Each number is 128 + 32 x the weight over the matrix's rms, rounded and kept within 0 to 255. Layers, rows and columns count from 0. Numbers have three digits each.

# o: layer 8 attention output (transposed), 512x256, rms 0.0528, rows 23-27,87-91,151-155,214-219,278-283,342-347,406-411,470-474, columns 0-127
# v: layer 8 attention value, 64x256, rms 0.047, rows 23-27, columns 0-127
o214:110176158162162212164121113108116104136068136193129101141101158099066133091150113212146104121143143203160166141130127128085139107115175118169104141128052133105023149120124151122144156134106143098184131116181148079160112167171131144070044119175133100170111158128130185165126092076094130059116113121074158165087103124198101136116116083114056182086169090118156099052104189109134075182073
o278:121126138101117149134097107152170204085109161174065101086121143132158137106080156139189146102095092121153143134091110137107146123114151139138110099111153105106112130116131126122126146190153071070139146156140101111171079148155201148177131164152135131138115092165114156143139084144132099164154200159139143069102128132136096085114150095140138107165130141117157102119161138113115082105104
o342:146179122136094139098163151141139123169093088132083121163149124133097174073145120116122145168138124141148172133163126164120123106098095131194154104098124133132128155139184141134103106145120136140134131130118099152091157152090121138142143108118137154118120163107125139147092161172164139127110124148107130106096158122160196126119109143200093136100094103150093176123105154178182080173148
o406:098136110182055133163120125126094127073139135144150098093173127097141162099155077090088129107127117179127115153175133102132080146096132123146076111105108121114140091096168180122150123144150121146103126176117128106130105095139125148146163107131150139108109066165093178161107151091179118161083164175123142127146122165095137088103104124144162146116149078064078132158134121098149155128130
o470:124136115142130139131116113141158123136116186176180080140113093104130136106126102047138186117155169111168146177111108132111111135169142151093110104109165217137144105112151094163212099137135172105172180201158131105080139195152238161088054153119156145154135121071206125111088129069174090155161140106138088164075146143153167170118191107142107123154119111098131128083152158148195094156133
v23:108094151145138134115188103184035141105099155173157049088144112155083158091164183113125150191198134133098122127139135090159123189148127110113113067093142107108121087121157122164133118118092131119104096048100061135108159068142132103114088129136092167130116100156137113132144143114186159127114136156104117100106129101143147119105137118172087164062092128151137160084120109112149124157114
o23:130131108119131149133099145133118128104052178138126149163190150158181121190156115048141157082129175203111065072112148115130119134175195126110087171074123222105107118095141097130232147081149143145110084193119142118165112093084086141110196118129175138154136106104084137134191059124142062095119131137124116096121102110097107070092178088141059122163132089162121132168155090147107122119128
o87:155167077099156103108081087163074147136126161157068122114095139196159069147142136126169142074142089124148116109152179077151112103093098109142127153216147192075087122128126147105148157145140118156122163140083165059197096112124176123191169146099093127154126073110144207151131139116113106093164093140066089126144122149185110142090154108125103109127141061144145110134161115110165160099096
o151:117139109097126116093015125134143130148091103183140144142099081157100199143139092178146120116153152158121145171114129112128171084173189102150161121075148159151126115070123181151138114136161139190088160196167123103146146087171105082089169112053148144140108153099139109125123152134041125074133103134171128122144051112151162182144141117124156156143063145119196094203123134064161099158177
o215:135209127150102154133121131122119119150090059112127112096076105121146105192140092067103121097151099108171191091159134101114156117108153197166164103136181165128214196126097150088114141168160111168130117103183131149073162173091078133074070129084122179119108142096122132127129119132147130141130123155099135137159095208123194142155147150077166111155176094115106073199124095183137064080159
o279:149096113043159132102145147093124126184116102124133121199072132137118097112113160114151121149128117102097179141069160136117126114133130181171111155149134108124146127128183082135147096131178105101098111135123103129094130120080124154127109137094155138149105119087128136106132104133091121094187129136123111127157116191107133145192146173137147098192122184138107092100113194166126075096093
o343:136122110093153070107099130123153193113158112149093158211121165144140146133161147148160072134081137153080135128081138111084104109089147150123132211161136125124148145106112097153160115093160131153127119165040106166127034172107112123121122078125196165063145122105086166123131125151090046127200199083144157087129166059125090103106166129150128121181113190147151101104170140140150165134108
o407:121091154177151141169080156184141137129131109121129133119128148140141142146102072110093075135175123137082132154103117169120148087109133103151088170134134158098079114135124114145108125122106143157138131112095153097174100084153135088097145131173103104128162109092130128119133167134121117088168056146134136133107121134080174105141116215094171094165125107095143138106191188102099084073110
o471:118120147095119162154105071046115110139129111121164139121108097148082146094117107124096079121086183174114141111130176112117173126132134156162146127094109136170132128072136169141114145136100155189058118149120172093102123115131151160081203116141079098097090158079126140168105097142133094096101142140131156110153135115113140132142151146113154110119137117098098151168113141127123136143162
v24:150165092155142169141176109071123155127097083123073095111124135107148170199157140113146156166137069117189166098177161126100121162109118088106142115119132109137147091109167129100128152107119142123150128130090129118097115137100135146141082132179122119132136117133167126084128123144193135141103121133188104125143097152100132064127193090212118139170147146131129144184116071150152070123129
o24:080127087080107150164155134098123116183169112104139100148162133139107090133158086110109106105118115087174077166165133089079143134147138193107155111116134165149111163168137124128108145122165109127109130166202094108119109169168165171129137078076124146161106125125103120109111137087008153087159121140120134148178127121126121146114150204108146108107135127111081088080112127083154120115164
o88:157108097104117153105140159143169087121139156201097117090092087097153085152093076113165140116153165118144154098088065107140116150161146179158112137142137195144084119149152111165130135134117080123110167107150133070070139133066120109131059099120127112133157046098230094137169150183156156162094155134097125099141154126129159117127107109091095137116110148119099143159131120098110200122136
o152:109094129132086153117145100104091088081148175142185090130120154085082182081126063103081142125157074173093100129133131065149157137189107169101153145098164080132178169130191138132097095110108116122127121141145100158119135190170134106153116155135161135104119078123142119133142160090088096062112138087165094115133088098074159133131145125086071143181122165059121133162172092083138159135112
o216:097127121164135123082080073175123151089176131120108137103113098094125120092168171109068125067199133091104133164118119106160154148098122137105123117135132149099149166091124127120180148143111163153159055065213109133122103183121124137060137125143154096132146146091129143154105095051109144109113091205106144174190177100132067129108147134123130111094152091126096098110117108095172084173122
o280:075098150155127070089159121169148134155129169152149113090144173114125092140128127112106120142126156151114111103029110156169105122113120102095135148124108090143081138154069108154076138115086155170103113145200149163097161114157118109119152188145139153143097101146122098122157143173094056120121144104108203164076120111163081095112118146162132095206118138143098148117071078168107089131139
o344:108160143135135119141173104167108145157178113096097108130119151107156079130121160055113147107096149147197127125179118086149121077162146175107064124131134134116128146134151125178121156116149129097156106155138101130133071147139125201117083191117123190127139141094110164138130134126150127099164138115090104115146142080165132118137127113182084147144081108071115171140143117122116185114104
o408:089120116152160124144077120171144186117089068117147172165153116191157063123128099122104104099198101114103121174114087137108132184150113154127118093150145119098107124130191119093108161113120105130155140102103130159135042105141176098117128105112109125171102104210130108142131193099052143112099100124200127112111085105153105119143182103130131142126132137137175135086170176110111126129133
o472:142161192155135134182148156166113049087155110139189127109126100034154087070114124140193118195129125188166122137169150100157134082126182162108097084159079138137224173160183173100110137126091144116103108138124146095085152070151114128182114125119152139106169091167095135118117177131156123091130082101083163151126151122105148124167109026118097131183118122119043130156131108133120121134127
v25:148083115113143129188141154073134147156081134136206056139112160154122136113159137142122116091159091154112085186135180174150116120120151176084163156146136150099165124204163124123156142087154084200182088154144108100095123100136113131089164085154141139113123157128124129122138076128132134106173131222205167097080148125138116120131089152096106096095143101142111145108092170133154143056098
o25:140153127096162088089179142175113090124123125041100137080138105111173109127138110148149102137081151141167084117119129154117090148148149094080129185132121171108124160118152103106142136147110158129156143104102146189153160167174056164136162146126107117128137106183130154095068079105180111217142119166105131160145158107109120098123120141184143157119136153111152089151132111082130100144116
o89:159116079105130145136161106142129131160159169110148147161127067114079074130130192123102150139109170084169097105075116104111179102088071130138144189111143154134066106098177085116116092097130124156118148165076138125138117106111189133190132168171151132118114109128092168094106119102119119114090187098061124068103122116146127129107122122118114138160131094107185175128089081123108128172109
o153:175113170091091084078126137174136144138145089145066136157070182119175132067111115159126072197141191124165104121187128085183107093085128087167176132127090169150131112142118076115077082139159162121132151093101081133152140124065131148123151098140108112149145142087151118131216059135144144131095155115111134135152140166110135121143155100160174176119114138145080177081188121138152098088116
o217:116151139112167147108165172183139137146163166141075138118157116170154170137117074108118175173066077110162182132185094100103166116204128093152130104104154097105137166099115115092074113151105152146128147123101089142161147098092096164156114107073155120111137131103118104107159180117150093158115151079128138139152123161092179162120137084150117125127136136163139149108192090153163175124143
o281:135148134082116186125172160175165118095099114109075128097129134085137214133091120074112118040152193170107103136142131149151132156127108127092169155122142128143089096089129110081147172101151132085080142135086146152068119059126107123100123153165175101166107102140160183085093177095152174154143145147131133163132142124068145096106178170164102180136128155129129165068102160117158128149180
o345:136106090139115122158118124136122102091131147134099102103071074101151080109101060136094169099119187132161110179162148110135084132095117105141125152071155077159123160144140163059105170125122149124126172118107136084164125143115111067172130157119159082152133106137076108149069106133194133127120128130121113101152159141160113131139138075118170119106158081067138126150125140139126106153172
o409:152119134147109125145188128172124087154152162075136143107093157107100126185102141169154152146167210088169170101125083095158093160080137126173124129147131079211109153105097134105081075141144173156146135106127093153121122180081106080151089145108122152115111135118184133154096160145105124117159090069113101121146103129111147161130099090149109163124085117093125124153128135141086133091120
o473:145090071144144146114219077066178136171110072092118168165144091173078146173161142125136123162141095076114162152068105131139152134127084146151111150109126107149131112152102126171065124147153126115197160077105088188143171141079111145177130127107101121147103143131119126157111163143082109192093131087103147144141148144171100129137088130149142094116100124127118116110087113148093121113121
v26:148126185137177159107098171132067133148103145128104152102084134132150058070043147164113114133116106119149114071084039160132119077132169142128084114113159084109094187087144118133138141139176142122079139151132113121113080100156112096155161148095130130176100129118127123152135143146094072141057084110162098144150125181121162105140136120167118080156057157115117130110156120216102179108117
o26:058121142148128099104138131153159098071134133133095128110080152100113154113100105099113087101175172144117101124153116140132130119106150087125141117128090090084121168100144046165154173148132139152181146070114131124160182045042187155140072158152141140105188088121159164104112132078111116119085186207121076088145144134120077148068102067163135110142124186098162174183088116157120165089134
o90:087148118126121097145076121095057147160092130126107138071163173088168187158151117063129097128118165100089113129089193129193129114144143092139122102129143112163193178112106130192127103011148097129168120127068165141116158117141129120096119146163165127134112105168160120100106145093123143119177150121119149162120148073130156102176095163127200115116114163113121094170173176179138151126136
o154:122114087125171113125193163140145123126136113153154131142128082092072124110166214167085118208149170143149134103122101132141075135112107214092102124147104182082089108143099105142112102086160092108115173091138096126118132112147177133135098168165109108113095165173142057160158192153143122153129122175112137088117139100158138140120101137134152113130147182091160138154070138103114081145097
o218:131084095188102133151147102089197166126092129148146162158122149101069095171153108102171165113106101114080147089063123167187134158161067117153134118160124119179106132104078087144131107108125147135101113136055085144145125103093078127130145077154225158100114139107126084109119123115142123121147113087064096097068163126105183146128189158190168201109158145141086132152099146124110130156110
o282:188130113091107155101105116124135151150128086155147126182102100198105133146119147158170199145124117107108148130133159130085094147126154164126132112087137172131107170127108175123099143125110139125125146141090102066161181096137162155045157086093061094206098166116122049114126131145103105098149156077137111079134171142150187130132139110101186110159170137103088121141187092151160064152108
o346:164127135099078071092130145102151170129108146160137099054091106111158135146129047131154073067054118179135130161109173205186061114123115102121123110094109127144183153122166090106145095195118141143141099134158135147129163146089136165082139171131132133098138110125130205117183156099161188167119109141067127124194125143099114171135149186174134158121164137168128128102075153130144135118163
o410:049142114104142082069111095112130068108156131181118115200129085157135137117168125086138111070105076114140072111126144060113110096114128147125179094134082154129142100191108136106147118119134136109103139160101120088136154167084161130126099096116120132145111158111114116142124082111083118136157123096110123120112156117157096128167152081076127137132174103129107123155138124123175083148133
o474:083115139104155058144066157131126147124087079079095086097087196128140149128103092133079078100076149146088121148149153112145133135166130093152101202149121179123123184127158078176153150076091133177143091110124157120142140143157138097136121095129108132198169145154048149185138122121150172129179098163103153090072120142123066117108132097149133121124182117136156095169130177140187158081147
v27:121112112159105144194100096141169130153131107139141145137088120193118129138171175175095144135139182136159126093092150166167168179092129156118159117118186163088167137073194173163160122133078106054111087132072190104125096185107178075112156178129145157139095155177109199156110170109114063133125131136123101068157129162124154109136139075060148188145098112144150158173113134063098131062174
o27:125158081149121186085112192102128096180156079163097089129106110127143177146099088127131138137125176125137147058120150109093175174180146149163148123124075146101173145091128139091134137121113153190159089079092118176141069141130106100174129163146171154168123056055133134122164046089206144154127119102159114134086130114107132167125180092119150113156070150166053158123073149086115153148186
o91:124137131204131134128130154121176119078064087139160164160116106120099173137132158083157108184151119103106107067128131078125093112169124242102142085074132124164093109155108156119142085147160178096108119123120131148147233153186117154085122132114160179106103092161163133090085121083104068125093185185070120165121075157171196121086145127095114171100128117112171152163116118116102146175178
o155:117110148132126164073119114162172164152139144146128071109125133097136113161102140212129074141168111148105150120114149177190127121163092135117119135083145111184110160180087138053125147147104089161136072047156123099189105148151143117159171087156065069091167146132115132137136097133122161068153104148161148078112133105134173000078085125077110121072164073128142157123150117131090145091140
o219:133116106144111097117136159085132118140168117112144140098157158065195127106188147112124099181098101130101072129130112159127082119128109145127065173144100172140148112165116112121125117142127108133100118088150134123122145111110098127125186131095049099177151096147129131161148075122142162156138149140140099115184142177122045114184109123191137150120088128104152121191135159134153118079067
o283:058129070117047211133115096099119109096139149151087107107118110119156180137139095083097100118145155203124106160208114079043143139169130129142132099135082060155110160149134213120217182060110110146127197102170123170191122115134113117070115134159148110112135129104086121182120084150128100096128117116140093170104132123191085095093122127119203179119115163102133095170141102091155135117082
o347:068164174146069109019193139148126132084106134153148154148135117187187160099126143101109143148111143111170121149173107093169133115060156130108150103091147145189181165086064128095187121135118079103107103150105154078163124121143167178152162138162154141113130157084136113127081085098153156105089093155169123148081141136109165137100131120157115105118151192112167112075199186128125132128121
o411:117156099121157132094149158131151147080095142158131101167158157152145114120128084147129112149179087148085148110131155102124108090149124117112141133105090142060114092164074134139112110110107120120115115119243153116103086133154152067148129163094118121093126127101143107186164093143152098123143141096171127180089172144128105138120127136142139142157152116097164119098110114141187105162084